config.toml
bias = "all"
parallel_block = false
init = "uniform"
init_std_o = 0.0
init_std_down = 0.0
learning_rate = 0.0043
beta2 = 0.99
lr_head = 0.00621
batch_tokens = [32768, 65536, 98304]
train_tokens = 369900000
max_steps = 6185
dataset = "wikipedia_en"
Each number is 500 + 50 x the weight over its row's rms, rounded and kept within 0 to 999. Layers, rows and columns count from 0. Numbers have three digits each. The size before them is the row's rms in percent of the matrix's.

# layer 8 MLP gate, 448x192, rms 0.227, rows 379-427, columns 96-191
095:487459486447473507445562492434522444529483478494478492362480488392488585523435499499507456526479560484536555471501546478484557487558461539537476453474500592547517524491479547536563508427468517597530523495422496449505590462468421474492486496502428529488452490433572436492489468528509408520
107:481489490429434482539540481483501464562500512585513649463523563467454451576479465442477520528496420481497453513574524450472509493405448476448515537437552501529563473446476626551518435463495589487529481461515556450578512537530528516528571440504496434469595452499487625505470517506428558623
106:449551552477525486504434487543561560405481515482587426492450500552479445491468518443488482495484513513502531461505524460565439534507542433483508516559501510554553512480454388478487513578473502609564430446505458464626480543564466533519429403438565467564434588482566499467448473529422577536
102:458473510525473503443468522513595483559590596499538547470569460448493435467520532474543501586491452495481514450482537485483612530559516539413505521553541564501411435503541394507470487447486465442413400439458393469399592523487502544499504469584537585508501412513436451448605384531506506599
106:521465493510476510477598490554492486434542438477599498508455498523352501528572558439540618579471477518492572524543540436422525485595517488544514458573416548492501473571459546509521527475478537584598540569566510589527482493556474567484539574431498504559421513461525505492481480463513472529
101:471508507484423432488522441471503431549522419392569458531428460423530473537461528441552466477458501450429511478517515509550468492531463459497478449510474490478493471469566528536446487471542481449591376440426434465467445507582535496315473517496407520516557524404469534592539423496459534497
100:478533466430544609443544479556485544463516512460620529516525550493581448516552463462503511547500521568491517562548483536435501537419517464489527408492514534431511494469432496453462458475538454507415506456516399448514525540499659541515407483506376542486488541550454539497509557566534485503
099:461545542622443469460564498489505483453540582503540427510480540564503418503463438532529534475526538542599415461554444456486540549487558444505402434448509499471546470468482480496518565459444476573536446552464518527519444596509534477502538455445399559391514493500516478515433563513586451493
103:453486483525500489466499538423435529577507582427606472533500583542388465499454425528534606439425547503584538508402447570458537564505520453603487540472584466472525536471576561539495485457563487512480571503433475615452405526483458531518477564512526489451447478397531580516482418522511568531
102:500513514505524488526410605578397544534542421560582533468416577528535503532506564527548553462511449444520550571443521487553508471484533438521483520430503570544505578571496411533452436533592555583478543617468551478466502557527469411523501388476575540508455554502528547449483455522573500500
090:504547555492444597543541542488529503387580465361503527456562461433524431466545534491529473494408444513496422469528505515454504499456543511469486500408523517457514511550430449483545433485474560502518430513430489472419410470556604523564489441489522450473485562434526585527516426411522454416
102:454457505477462510403476545552500496503487486479470557493481459594435463541498492471512435500449500456481551522512526463486488532508532506481496529509452467511582401538559497499383528447396474475579524394456524621480441523551535529432427461484557541499471472493585580470451563483526577556
097:504535482458529454563587542492467541548505496504450528449468471402422490487550439452557413454484424415444429463541517421523475496515486512581460501473459376516488473520471512444567553521480473493477583501509475546567547560570416549497456438416489419506528490372590463499436438523530576620
089:464502472584446397488553520494590493470618492489484529516502518528475561573383549443482463415538543483513477516516533480408466529405531435492448558461534519419446592490577485526510466556515432422603447492502365482401528388472542516532580542617534526490446549530453504434478450447457456443
104:511522489552502507424543543518462482490445632453486572492488437528480467575470386509463616516525592417501540545410532517455507401534453501530566527498536479480580583528456548434498561502594474474480562464449496390583508493571462544490431531513568438467512471529511511468470407533435485481
096:534500541509434563542530526455570470491509531476500521467490523493443534480434456522470586467550568492401483409438607584534443409500559470521545519446557460492524469555476543569566463534434569557509544512484498451450423414544517496492494461474476433598522512555436422584487516513443483522
109:516533526415527452445563520537437568547366525449516434570507446533569478531513566536529448591499537459519471464418567541547524450478615419491399568476484475432462468450451515574572522515512454527560408437495520506525522638493561527482541592489471503497455458532452533422521523508509385532
097:502541630553528516539476468547547514469547386454552482590501554558434428423553523564466430545549566542571453441426435473467464465489566514530371486497473568543509442500374483511405563488499550510520471514586484542438550468425552573417493434573478502461497496472539530519486495440502492513
100:503524437426464525583439535508487460499502506488580568502525496453470480515485581584544515409492465516541550492481535546518501522475530516469529432514515493528611525477465492544472437534475456500561521460482478431516569506447570518449460444673507435535531522513440584489429510386539557457
093:553451553518478492552491493513455520528442502476516483470490525521494512417547470503473593528601544376515625490576493509538436593475487604492508425501438565489506417427540502505527467525485476539387342530458548542374432494525558561485517526542473448547497516566492533546453622543510510448
099:580510566455562496529542514543533409492451418463452466483464571491469548458601549423548437429475500505416499520478565571541490496478509509441555456526514520491495515474470509489515560496468540511479516540569476424491442400494480600487482546509470533375444540511425476494423449512455513482
101:534476491438486542507497465539473564458508535523498411469450572508542506489468525601498513499402512429481506529493456513498507511470571480409459477498565526508466515495450476509544471477518439445513516492556553466393617454493445629513443429569557421416427548535497439438515518403453462546
100:533426482548495429482474481559554504519488413384426472470566506520476500494459530409494508527393519469668487531483608537468497531519526495510519507443521580459504556551478560523487502430494488451486497528473482538508449509492544459553596396490397573501538478549491621538538424548512558535
105:511594467516456515543535548444465518508449462461458481374474546513447532495565557524511515566508443572551479472468494431486591484450512494547454454548568561463513472503469487510599504484446508500501515560492555518436467518476485516436492509542609573464437393477467480569472530602451506549
105:522538510582455477432526500614478562517511500488499557464557439429484464522434424520428549574462500473527317563548460540459410568555509480450449567408474468409390462486520482458451480591609509532500534516471483508570417493444555560489469481471480401542515476516564482602553519391485424593
101:587569468561399477519429496534494488621484504474530501546544486470516520553442398546531521470511455527468497473517573419404545506597517533494504466587586530520569533487463443522531486437490490456437461444519482470381359462455490573468481381478509439515514563522545424491468431539522511522
097:484586535507545488495477499485561535476477498455498496471380425473483546509442508456477526554513552507506512419536503473604478525504419540495432530524500611406473443405495485545514529465492530602455566557536537509465534577521502498424465469522482534492461487563472470449491461572504464481
103:661498490506495541464559490470502520535442581503486462508449483566429475533550474509540441398505548485524600579492505561518501527520399446573525508492494533384413468510449577500455458471482521530513527586467544510478543530448509525482567579530492505514517538521500511484560406482463559514
103:504454487556414482491552510478484433490505467525494501555499490441433554544542528446499540512519597480564506407452459491549508434474456604527434531493516503430475563498541526511491410461511509430604437550494489545555485528471478436562480614529477475537519541471502508513501483501610548518
095:462482550491539467421524540566463504507568524473524564458537500495470552467398500645520524438441565579478582496551551525485586489420485421524495475336587500414562500481582477441429456566666526449514508492448503466524596551481386498560487527600518484517504529478529454514465523477421554500
103:492508532432454437597461500556467473563431547543572505482435481506482487532487596483492484471514520469448519571463497544575536466472595599473471482327578467502546461550439501438548534419419499508500461494475511504571448482486502430433494465554480507553422506506479594546484515511478450546
099:488508610413526521497486531451509460614517525539490482504524481528461450491614466486515416455497535507565481524570458510425518481499533548508467530530518374499488497567572503570609435535445405542440473591515499522478495544537546550568529512505509466585472576504488509516585485562502500559
102:548474501594572382586525498550446512510576479534502510559664487427489420501462467464393496479487455566495559447535433572398474480549577532541478534520525426490487480488509593512501573541417525548545489445483463521492492522489451454500442435474518520414462525558595458537456601374522488470
098:516599512527408541543463441569475492508408430479522521465458521518554521497449518526514450421475531462482461500538515465526491494458591491506482538557462498459460478548309485415529511562515484466520441448483513431453427520465471477584483508616488511461521506582563514437544554479470542563
104:476458447554562573408481573571444516477487457515477415456560419493496583526559532476558475485465534518435510464445405483541550435441510565540407517534536599540433488475550525489453490521435533525460509530443517555424527553618481559552519525345503485615525477541430437504406535495547414501
100:545525473444529499520451587458564546482446483514530477571484525499456483584443507416569522497520409424477550565479517558536566479541551568471437453538498425502460571475472560439442573543645400537498490472478378553438554580574515529532506493429539509463551469481459426498560380442534562512
105:559572516501511529476557438485521517549419470481479549399488596552525488490576560517586575455516522538543405573475522586471455513550482520556388468596448507452474482558473499524484487532487455536455518442469472507449545520501440450517487528475484477456496515434455533443421476525561438513
101:511495560481550537568464508440548471458466505428534489478430461484436524506483538480567491661437504489472484450557561564530523470524452464468452524466575478467516465445495519557515477422462497403585472490516550459520596509546541533527473504390548499482531492442524446483407595468523440523
102:564469625574589495489372491502431419524451535577477460513454506579464546540481466446474533437460553492478456481536584428497529502484472543511480464427514521522533561496551497493469500504517477562428520535458449534498510503506404495483385447501616501543477531488470519594409519538472537510
095:465531584452506505507465431476466598486533587450513507542463545417547399532518516529519572565586468528514455536469592475517485544553502550411544428500491472502483493432516489584375554506430607559466532444478457481567477423615533442538522582616492508522511456547498633496541502421488583487
102:498528394360571564509422509572554473433446476524565479540491517547518524481522523478503545485440563564514470388621473604504480536510518540500524388476510467543457486565471540578481547518450492564493502445487484580535480497499436539582499433496482456419546521326433531491548514531525432447
098:591619468507471543507480578561478545471516472462475630521529435456454482450412529571531561569578505494519545488583537453540493498460480480532498536475505462602478542442570487473485588599506540462410450515557607511514488626531523528474460509529468380451504513378408522519430509538506512535
111:504508436537474409536494547521430474488623478458540459456404562516527593511488507487425455551434467446525403500564503531429535555524465589466505577534556554420446491504527429542514483473535467491522473514479555523462451501546469537420439472511413507515437487483517540556597476555525523458
091:485459485474494402543515473468563541407473440479499460426480521457440528557522463507502541553453537455527498498549403468482413513457503488474532532431507598482442586440509546606487539597576577557521554509356583478560470490488532537531502471551528404528532473455546553486425466488479562462
101:458477479505473457496481494534529539527502573438498484534513447608437458546462468467487508535485472473461475540561492408462572524521438485607443478555584553536500441461452473461510537382462512475567528532477526513473436540489534491469473526476473483591507533499522493538429377470504491454
099:505444515494536462426581542440492590449381442460457505585486546559507521562510494547533424491504445465537544523438523560534518344485515463541470490409567587519531467538526413522476474530418533511461573410557410591602492538560510530511518537522505515461495549516599437433433541477501507521
102:492550459517492459530519465453469488475473509517525457543526423401477482542570415423462439487498533444425401461361487453421512506604525420460539598453535464401410475513570470507449532476437467434519497509522472454436467463450489433550406413493489528501451592567449482407548457427526576487
095:480414472473468428524507486546485462536518618474550466493429556422484553543479531420421522447529512457496503574468508403484441517518529541509482508543534462511467528416570460475437512570483487388491388510502500498459547466548476443582469435433540464437517574561441565441601391522478456434
099:524493531530532460547467545503485516456550471442506580533488561442496502598480482499555527517471539516461427509573605517473450523470569483532370516399447574484497475432529444606524531466591475591469563404586494513480401527473472432419522555522518473556527558448577521464465523562482477527
# layer 8 MLP up, 448x192, rms 0.242, rows 379-426, columns 96-191
102:462490513476434465438459511479533543422479448509527500532455531504456534535443497527387502473498514456461527573540514520576583457582445500433449468534448518424489429580509478494513463466456433529498530461552378547477615559523507496452584532433529633450528465547504502457563529484521457615
103:525592496497467556469524549478463496559560505462483472461432506493408407502495524402581512460578479528533530557482494487432582632491593569429483555526519536432552507533555569519504520537501399553481484533477629476491501453474547536583513422511559555510550576562488494494458522544550532497
099:507524543495565467530533536499514546529518524449550547464494635437441521429441557559558547536543480502504381478446586498484476531423491506490468543608521540538504540495506436470554440477540498566520509521526442658468467403509502512579568467387427497519536514574539476565538489565536483583
096:457524534457547454581479525515449438421452467462479508427452555551505470460442464498492522551626493544574452492494585546556423529537558378469476481465536424507473536526511493546507558553489560468452494381577507479529548544540522569492477510452566512378570455541526443429471544579518411553
104:477469579524389568554520463463503479457491527466520542437472451504461518567579494598571501400439380543624498481558461482481429493467542531449495542419512440471526495522508535462441439591537536533523494408548482482473534498431481412454603586521461506436432455528574448493495509487384448483
095:442497522522549480544509501408486449518513504555459563496507489556532476438562517583510540491554527600439550506413551446494532469466518501401514463486554508449447534465563587512499426542520534516409473461445590402428459476513506497487504464535533489468459483435482546554426513362484456503
108:450439586549498480525432524500520394553544550441556524514492479413466505419526585448493550399485444505422600542520572522465513487403519493585523472512501525452492467456507555470533476494423502489428501434471449507480477472420405521490439557488458489439443508506426509428603515493491506490
100:451448531557448467423582537507496516429444518478552481466501538562545483543524497487545578574523425475449419698410542516441476467539525446508478477491525452445457515469462512511549474484502562557561522503484568565565495457496506569477486597471499537466420492558499519514510536487444471542
101:492507515502476510515435454490629406489453481509487424498584576535485439533566540445513464501567543524499466530488524486538468503471413594482492480500427536447462524541513524509483546387550531523493547445530463535518530463495490535491490500424530454644511472515408327534491510516406446503
094:614511496493499475443457472502521469484518505494438497541622553484568582446508473477514481491490487593551469557476513610459426487571491486590500444517493571510529445422374519562575508452505494445512549391441505502521512505546501542521583490466437460437545502424537497519515478472445495532
097:436459623557488506431438472459451423510477428519519506541434568508448519472457545495503555506436498389533469535405502471520512612491464478480563544521527553572501474411558481468500528443494505536516495479506491533438551444583466409600489466559437464451539494590410455473493602540475529501
101:512565553520491586411538496562476609500542508445451464537515513481493438510506497502425529543499493524567486471528515343419511522609409549483511464567496573478480636515446457478546442562476490409466502522581479555537529551549487586499492462488430519540537474491543565505485556542611489488
097:514456554513460391541533445509505395481420528534503510476475438539426546475442442459426473512486520408481627491485526405514524478435534462493524395515449588500470473479561460502484493398507536515465426432401460500506510509524459525556524375493596517559523513449481420484515436622578615478
096:592552438499558498464490585521503420387526484515541561584451479468452558590562542406526553532459487446513499542482456506552569526506456462544416503534510427456462648438423501484467495563480439475483504524412397457486510522572408529484563519553497563431543530508456487495514520589479496494
106:436495475425477497550565505507641484537492473570420518567486561566448574469457541490499541514457648504513523641481513437447505494428593485524496466426514543555450532523461454476523506482487552436513505460462531468464411483435496487586447568528476452524609396467444506431521504487526508531
098:511609429565493483400537526465491600588588520487427511538495453574500409511523610466594507461514548533478481532520498464562486483512533455520473510499545518535517513453458580535433520519460406457558481481483499471555581508530572442459459470516495564386499619529515489492463476438352548584
112:594532506441502605388503405485496509503487485556465618536550403439482541493482441370464429490470500484428471526610492550565549464485506454505529531512468493425459464470427501514525552452484452491492473533566447512615525496498552498409563494424527467435475525463559430486534494517437573487
100:507436527500528561548518512535553514562603518497474476551463516398506437494539462432463415413571547462387508503511481484498531449439450450534492494503460460546403585501501479517460578418487525532513426573489492483602561513536535527615449462502559565492450518452517476511427412516463528449
097:505524478474379454437559501550455468485590529475469458476587579488435456476462454516572664531490418498423477513541438501390506559513549506540488575462480450663574531547537487491478415429475529364583547378420499525526433530510512549478509537459540531538586522439510488481465515466513499442
090:421476411440490488600468455457470505526546462493451438507489546507478397493517576488611557584570537433569485475495412491451577573525530488524560595494459532557548502511511468483445490454433614379560394445469477511503433441507449501530502491472466461481562547429468448620518552587480496517
099:536469504504560436481446548482461486559434618556528472467479457530556485485554492562545537540473520492503456551549512489535542472426471461484554437537564421467511391499501404520534516463525493509506523432457511582513509535516593479430551522473452563428505512601541527485503542515518446567
102:546557432566462453504481462469542445570566522538554500582556631539534507480497481455470516515557550508532492499533530475528514502568398449469502443498491497458456525536412471576542588531576441485425446466447452486496414480523475431480482466477562574484473500444494546610469549512407502587
103:544480483500498480555428438431428434456514532562439493464541468400532445532574493490572435428555484488521568479501533408525495413480523546454395435501547499379499403502428381463402517523483518497464428576530463501526553444518613507453519464529623574563514532445556426526503395590457430457
100:517499473475524430489513467508555528543511576443531541510511501614484488506503480461523568566518513538506455482587407527509454457507512463543561379530459421466488485589500542512407473508557375397515519542548553486487523476443466591509537473655473558409476358473487466542550439460513455559
100:388460483462518486590365466518484486544495468546468558566520530457445571488512493544469508540472523437439559572547454523517527392484417444484578459430549586544475468525415563485523563570517486448517491429504515549531550497511533457471569483478526438529459400424545474572519509360537526523
096:432537554556528417480477438516550444419450496471505447537482463483510559506473573479629430515552400554566487413530437545509470536495505463512353453492407546552526495512452503554432427488440522391507453491439434465478446454532449513607492543599502481510498529496456385456595567524572480475
097:561536473504508523498498462511479386408483497484483522562476510582518519547515426454440447531572412460496420558425536435474515552511485559496479470465502548446575391605415566559592519513500539538472542544556404508482494551573478455491460520532445396528474502479528554430464554458434467520
103:496522460593558505478469439428546495499493571567506473496421502586484431522509504462392431539529458535535443576544506472515446409557535450525456542558461493498479475457542573601516461542457504452486574511483478552557525509466479575472528490448531492463477496383523497444479408547484457591
096:402467499466426590530543511463502526380509433576535535577568541488480503498500458513385441433512506533475522479559488530541462405531504550432543491532467558447512434456463492427491522542497406462485503415540552565550486489513533542488515546549514460459549499496465473524564564526527417538
097:511567566450455544445495453479598428544456531509525512538499440533514425460573561461474349567589509530514467554440580485545378511517507490523565584539436585522465539459532486544564560550480497452485531453580452512583471518506491542452556395447516548466528447443534490486464542504501504514
108:439527546523489415513577474433578515546449529428513551492549520571459518594406428480461500510526589407511491499510412436511565568513582562468467422529477477493562586428462534495447480477545478460522568394506527476515492491477421516437472469448477469504494521487550469569493549585438433537
103:474590455531473523480602445469567493400414505530532405526440411513455530487419508550461421491519518470575464456560469410509547435419548481458484466478459539478503507515547578442548545448429499457552456482505494534466458462431533443505489513614456532510563586478577533588451506365546470513
102:552503544574504602494441566422406492531451612632562521555420475423501510507576524523441580498510537559560526469510555477489448448563474561533488453575418462458481412452492509570517474493506471527478469522501590466532553557515550573539565485559452500468508451527528565453554537459464470479
097:565437530503606542365563471441543550451496473563450489510530482509516531474490550481434556486523514517483462439504563630639464517518625549541446529489599446490484481521579464526446504587450572409430524470491468499574491499520468543596568532503486610577430498496436409531435470464513505560
099:476457528499495400505482495471404493546524278530497525504436502449462473598473482423473442477494500489451478455519397505526546498518409539462578513484450470607519573485576470449530438521525532467548510395494453524632516509534443507453464577462531499422519421480483439510480581530453529498
100:461469529438489475518524481524447504528501506531508509463450499498505553479502464597611472462450490513470469497533483475517498520493399527521475436491562474478487476494549547488469521581516461545449543457546508438533502553494496431591498469463560511412409511536491468494532388561463530406
104:495518468607513633535495564516495518542512436503503538414474523489589553466486505442421533431508490479420526528509560457509528489482552401466518535509529472474568466513472482464493497516626479498563451447496647513526547560523415477503552577517568480577499484502563484564530450509503511511
096:499504553501581507559448462447610555547463470519484489544530481497566431475459526557447445419438471518579455489519462467512469408442478565587471558533527538518513407529492476466536511564443531500475411536482515536487600593541487450554470561583501483455424434504512460397444454444481454540
104:518423526486445506477502439494463564518526448551495493430497370479489527450530551414420451480511553513567470481425497487608513436551476449489536606533473499526461458428437472556533479487527531507494411545468502379489526464510494392465548510589539529540510553478499483470444527470534485558
096:510534622504475402521509491431581469570481450562505479634469581526550559503474470521539538573586538560480431512522452523498419531469493624441483442465516425503505519463439496560575474511466476496550412517463518529520486484570495560396474511599573540536612552585369567576527520460459511491
096:403530564607547566509451423461450530551463453523581417421493564448545556481517509491539424434444511506485504581460458538480477538500447538609571491518478468482518525549529573468497516559482481505480463522461419467535507510539520499404484485502494539418379507506501543477454421520536454440
089:506569490513491543549392465477552529435513532536499594518516474439529515493481474592571533504443588535495506522493539433430437454475471596551462568550553516500481504443448555493464453485527503484510567489442453423437446518501382441439521518474439458469482534553460579449436561511502425495
102:498471442534508528561511519506498483484546536449521528567471491506470485499480458423539471507433506607335525444512537493507554455516461397585488443554527440481542490432455511512555569540483517445440514527482477523475391450408349625570521475450553488531550464493536520411487472524452496539
096:551479537428503548489446512457480528466571593521609491540491462427481502523549429513481585484431591552560520633429425533484552486545356573514529508586542478411552514462462484447488385531547489467540544515477512540522518455398491468486477496426395502532515496480557500461526627453516480585
101:507528558507446565458519520513490483571555588489460621445597419502574548431399514565488451552452515483553555578510481483481551507554479501475550496467476474530418506517556485522594486486542455418397364467542444511429535508535495515514430566482552535541506518527460447457518469517491543519
106:469509564440454530432575453575475540480464567535487491533597503547508439535514538515598445436455460443621546609570523521575469565482479415538557498555458552510613599439475558517499501449502513501431483476537487531546435516546542505453554562511434537437348524476516518516520558501481529502
094:401529588508523467428514489421507436511439582454415527486587517548525446493457482490413554532438442454519412486508522477530504491490450530493562517539501413410453483536392553435506551440500380531419450544509522540564542510467459517462478471380439554445398480566517423458506495456515515491
093:526462564502493528500470497537534487548398353541432497492554473453489424487466577523508533595463531481541471446506521489472487475583488490529512536485471465507490413526479485363579448481476444544502557547531411446428450495475533488574499561533475479511479513524490376428462468490506506448
# layer 8 MLP down (transposed), 448x192, rms 0.231, rows 379-426, columns 96-191
092:532492513568508523439451434513508527599581593509447461484540469434451534549528506520647467515510468559621580477405506440518499525471532401528436555570457532599510535559498530513517570568515542521550508504509609418494572428461500567553492491540534550571517483532464385571487500498474521486
099:483446520537481512519608457513491576461445526455523525471522529480526490508511526544539589482501580489475507525470453397539520463515448403421546427463447533512537498432529571447537391417524460554430476525531551467523463473505487502496482513543533524510494525585468591557563532522531513464
101:487446460577523448472529569474493526555497562424386443504387537484606496559544460409461553568485508579525435491573460542495561521451472472381495552454458518477500517485505592553531439412623440514526503499477484566445513508420521421478489542537511549482418496538478402522460508500396544461
096:453457518436541581454511436513549559519437400446473487547518471503483446479487505510583515481562574449487468464421480581567496433499506539572506486533491519497414449482527485511441462512423577470492542471467531467551424502522572572431522531473438470406455468472566575539467529503532446498
104:589477536526466507448494378458461552505472473528458516484538466522473518522574393507521546513436495475562482507574482535464507595485466507473520595577520463463568552509555578531565522499506494457589436580496501540500500437460492571474437504505461471481481542588481550450499334559486500460
097:429520492373472417554476460401459504437566511441499476603476426472526461473424608399546588549515506506501408399525580480577530506531512426417494567466515481496475506407527538532486426426533526454537515477542526501488488385450579498526540509482551476415530462538529438609432485478573599544
102:499597573513494437573468483539464459477565580497483479514585545461475520535489414562529545522485406494482491526585472535435608497486476521458474407414564432471558456469518460503443568529447452448410477478487472569528451518488490381539551542562545493422503511508521564460566592429568564478
095:550485528450509438612557389541545446477526483473610526469474484484493507464508467460512544548431548412556486508525403561432518482491392515558566531521435524472549561494487511494512450621435544518525541469368427384473512487453355506518447517477560486503503477536505498513461452570515474411
104:565522495395495550494443530530464404485462479538365488528531454561574462573535557536565536460456515515545421425501495483532510473446510523603497512431503501527599525492556470533547454524536430534569461462478475480607482528546438481446469453486573445526492536438577420468493526587470487460
107:468493524430501506415544472549488522551557586537508498476486506456615510514473595483480514483464524376548463519463543556443496476520517400633558528428447476450564413454453516551473433408402446535455505550437524524495488534561511574565472546498518476555498518545590499556446432379522492493
095:487531598606493549534500543568534515513573500510475582479526451426448503496527485545428495584481600430481341507499470561531562582439482499620473522544466510468444442504520520425509438533552504543503536499402495468497464579465422576405507483519438502395487508516458466443466401471403557536
096:485479415532488416482487517581549396497478538563467409445488579501519600553467485522456468453473520534534552564537495440556364488512483575533592394535634541502445531505547482448581502521561480477471395466481439446480455512453388516519522500509530495503481440525436374487495407480424562498
098:464484528490472624532609533567487512502445509574430521419541437455503517483452433419467471481390555486471497521524614480533426533528409460469470465521573441429518550472460570494485474515424519544482573567497534453588526514550526523529512539491500467482513481594487499480556519603544423431
101:483442593479478579468482475468428514560511475458458525479509487468422593511483507624532519483512506531575545470525410495550518509408575423476512417521518498552595526451435530514426540516552529433484502549556505495469501561454503562527466550438469524373546640539518443516459520522523477421
104:553542456406457423505529485475534454497560566490516499495526481511390489494380524543411604511494417516504548482437480457472551515416568487520411479528465579578557506552433468487446608529464479409570454567425630499572530538526595519519460535460519535463504415440600507482524545542539527534
102:444484442489516505440530502414471515507496488498460515557590466502504499476481522412543475561434478519548482479528468408494530517459490460542505495484479649517446608391441492452520541619500543436579527548538528443496563514483433463447420441567562512494456496520475516538554489581466506505
101:626509524583527555545406470469553386460559517482488478475408517487508498539518389540495479507501464551511529426579493566540491556474516425476499476479434570550525567505508581556427516596595487534491418558456473424577523597518464561461561575442533501570538497502566357493482450368533475550
100:479376410467467546617525525467488484390478460473475667478428463490549522500523440330478456475554537493604423474548474494523563515478503561497575527480542542472449539510511547481449508534448520604526582498431575544418558515484513468443537509553405452521509550504437472609423468507506476472
098:524557485462525482568513478513502563473590545503462497500550504446402427497622475484611520402447513469649559481506556482562460487573598474385431579454421453572492508467590485622559553487486518525545505484536523564536476537488621595525587533451500527428522459440464477485523466553424479503
092:538451533492499488515439542554445588565590505501484504585488579492478473509493529486478557486506484527489565532484524473485502479531497531548536458558408479497420457441508516501474541571391442547483572459484514512472594441499631524528498517434565514510464491462450448502467573502562537549
102:595539595519463467481476594493463514586557437505466557489590516498470449468433488511575503495482503399511520449370489475481541473557455367522523549618511547497501433567499462532470551517555548486545524595443518445498542440443520453531624440516456491500425454511507571543516517449494488469
100:522644539514520457570484606386487380439511516555526461514443538511431525541483469458469480475560571479500517404547551491428563481433600521571486418505471494471500591437554529434529458455506474493514523484508544526478517450513475481437471496452524529563509575486545599583527456537544408528
103:434498450506517543482573487583491495533500563472469616501509527419429483525472527491448528412458465533515455489493529405563487558511439588530464594495567423554513476488508523596548497536476467614455407449545544432509445481496465570467472466492532496451564433442438504598469390486484388478
103:485479453492477550505463585461459519564503513534512417511580403436589537482424475515544514476460549482467520562444615526432489498495498501451498526431477463549498479558512447454511434491437500398513403443508485444441465455539483544477482459546494440544594436513513330507510527483547371427
099:480434488597416462513599444577443486511397526538592509547588461536502528449468446365485463525513455471542467536484459474513583534463443588501484543516558525564487433506480543470513466462539546470503363482574510506559483489468426543552514426466555506515522499429504506516540538441480551366
102:526478461481508511461500449485532535449479499443526542537462393531543457414411486495487510520433488581484517495539546466499578481607530491477514550527504575504586550546507595473485587481487513505416519539444472603428470522436424504553524512581513483573551416421514436491408480426517499535
094:489433551501560552535462461553461477429518474466429449431533444505547411412556518508423496467469513514488442460458499533504518546483500461492558417457511534505411501489480526543568495506501538407539437537517471537483568439557517536579576472497398449569492512447477542525430617520468556500
105:502491498514493490491529504482513492457522449502441469480463401446504483476476571489530563510489433514512501506427432472613526509573438442467441522667376596528509538436469536520567535564520436502481528481466489562527426562445396537487484569520506504495543564558550373474486573418514490514
102:422469444479401512470566522492513494498516465485563489519565548526558429494555460499432500528510465464421560471482494595405454474511503626459493461603469552522481503541583630391487528489529559561449468515553513408592521473472515486505506542493523582496533442517401498475522518536647526497
098:485470509528432413506413530419479461418453427498451570537480515466415567508544539558480421548587472496524373537482566491558442503435521608555517568499440505458484503509488505426588541502520522602491553478535486561565410469532546408478445445500546463481539513539425443460573440473539473559
100:524512518448493522443518617501600489613502524540488565461490502546531473442487358575578455542507596585525487462422479497547434424445523525508531558425531433447513533443593391468545454468497414452445522500401552573433491425503465436569421625522424488514507484594498462526504525436520492513
094:427515553545499559438552447444516469544581519482453456487469463562503490450543496494545488510541466547565518467445435605436494497436508553529508488513493496466423514525621425533357468488449460505460479522443564356539502559492472467422583526475521499478475573517476500525525512602564475480
101:437480479505523491562517509502466522506451447509467515472467490564422552476476466503570386531509344521494431434518530455547533506577495522472557388488452523429391463442502503447504512449481462501465476412445447517440451457492574583439434469572530478454508434473470602482463489399479450458
105:437461519435488463473518594376561590496536530484449367550501466448485526448587500484472473443514494437503474432519505511580429559533546467467512501554502576462502480454511477502476515479368538506431486471488489482567491515555449514410537474425511504537533516518447331586514466537502539489
102:406445488544536519592573525443544561430544545547519496521423476517445507605569529551426498455433510493488416499555471485432582573502436517606591410465513481497516595549512462571447489533494463601508448424597489493427440542442539518497421508495575430452368496581526568464520493440415499461
097:458560485478496508426520454472558477558519500557481546481589551540499540574532476488499583488504527464509556543571512527453488496557470512491493569564407455429529596463521631474555523554433510651425472465550503532472514543539509502491501466510569442519526647455417579581441476325407573470
100:507521488426555528511564467494409509626536445537455528507492559444526540557459548581578448536556465427531470399475537539469504484551518537557485395531546520559528472523581440470414565513542493500467534517524626422519501516496515415545522618526561442482545547533439400472422415503504582520
103:516479623537492430448414494475485482439455560423590518455415516511576464432421469511530459455498471462547478434545533490511552479539482486457528503476425428438488473501544524508533485611417426502449431539418514535452437525562566537553500492614487490535593422512484402464523532560520538449
100:519525580534429490481532611497520452432574458499584468523447555568528449580464443502493407480465651499537493532447443495492455482448450497525548515542582520431473562567468409367460482511565519614559461501502428596503573496489458526572503449473502539455485463530459526510515542479509533505
100:545482562551484475609566500433503474427474514458473412477516501498501555481504529558514540568470501472491501447532533592585501461456481492475474518472471454494517483466535477498498492413446486622534441451415512547467523488391552538513411507565488513485660513510455460541555536544450536509
105:435497518434487457528483540524490476394519488416410439489521618527502478468522520482501411530493513461494518503516454412523542472442421435517544484519454530438524431532484447452535543453425443559545433536492468456485617533488521417495435470501538516485511549484383434511545458443567479453
096:555502447505463396504488457503509578496545461601548500581440527464407514465548506527452514473459473514622577570421423540485470518410507415515525456393493472458519563546541574468455464482543481575468510484509517599511495470482480496508381512579512467526420482543505615544554492554602507469
100:471486610430503461493531547490517561499471567419446441494485495571578474582509452521582554472452528501420460501534535437500449548463529520508469543538506581582422474557456563444489470546482492561459460644507502474440509523532507501562553540467504672518516516503523414510462440546489430414
091:532562486517512449460420452502505549503523463465531512436456399477603503574503550456414553450454479580524625461519497556567431489455517495611505532414507538487516494517515534498436582483478495402537481509468563583472400521467462443445505532505475411526411566513469482528474396431470548468
094:485399500440592432569542454561462453462562509483467528500429548469467440540461480495469476536513447526578463479465552538497440484553458488466569502536471483474545534439501583536424494488464411496504508546508555477483428582526345532524488627495478488483521566545508485567553476495478504542
103:475396517589508491526438399501510499468565490481573475474484546424565496517459546438526567446498630460559489596450543427567474476513399579490440471529557480379499488430417451419436515547521564497520464578605559505555442486474467492480465504570445501518342484508474433513457598489542497551
094:507534473537407382500448509471442490437506567510489488493498590504472627472466521525436476546508551522584484484562512593565476521421540524522555476424597561466509491539446549514458532455592468496538489531588512463496450476457486431548497506453605500433458481515519631412460585555470495518
096:563465534451622424425471460524524504482595547498510502425572525506359504448541430582481436513462414623525467605417524626569496541541546484492419586528575565545441527435558390510409488530470495535476521479475516542554452503472468582509445521580508566494521462525511332467543469550471512493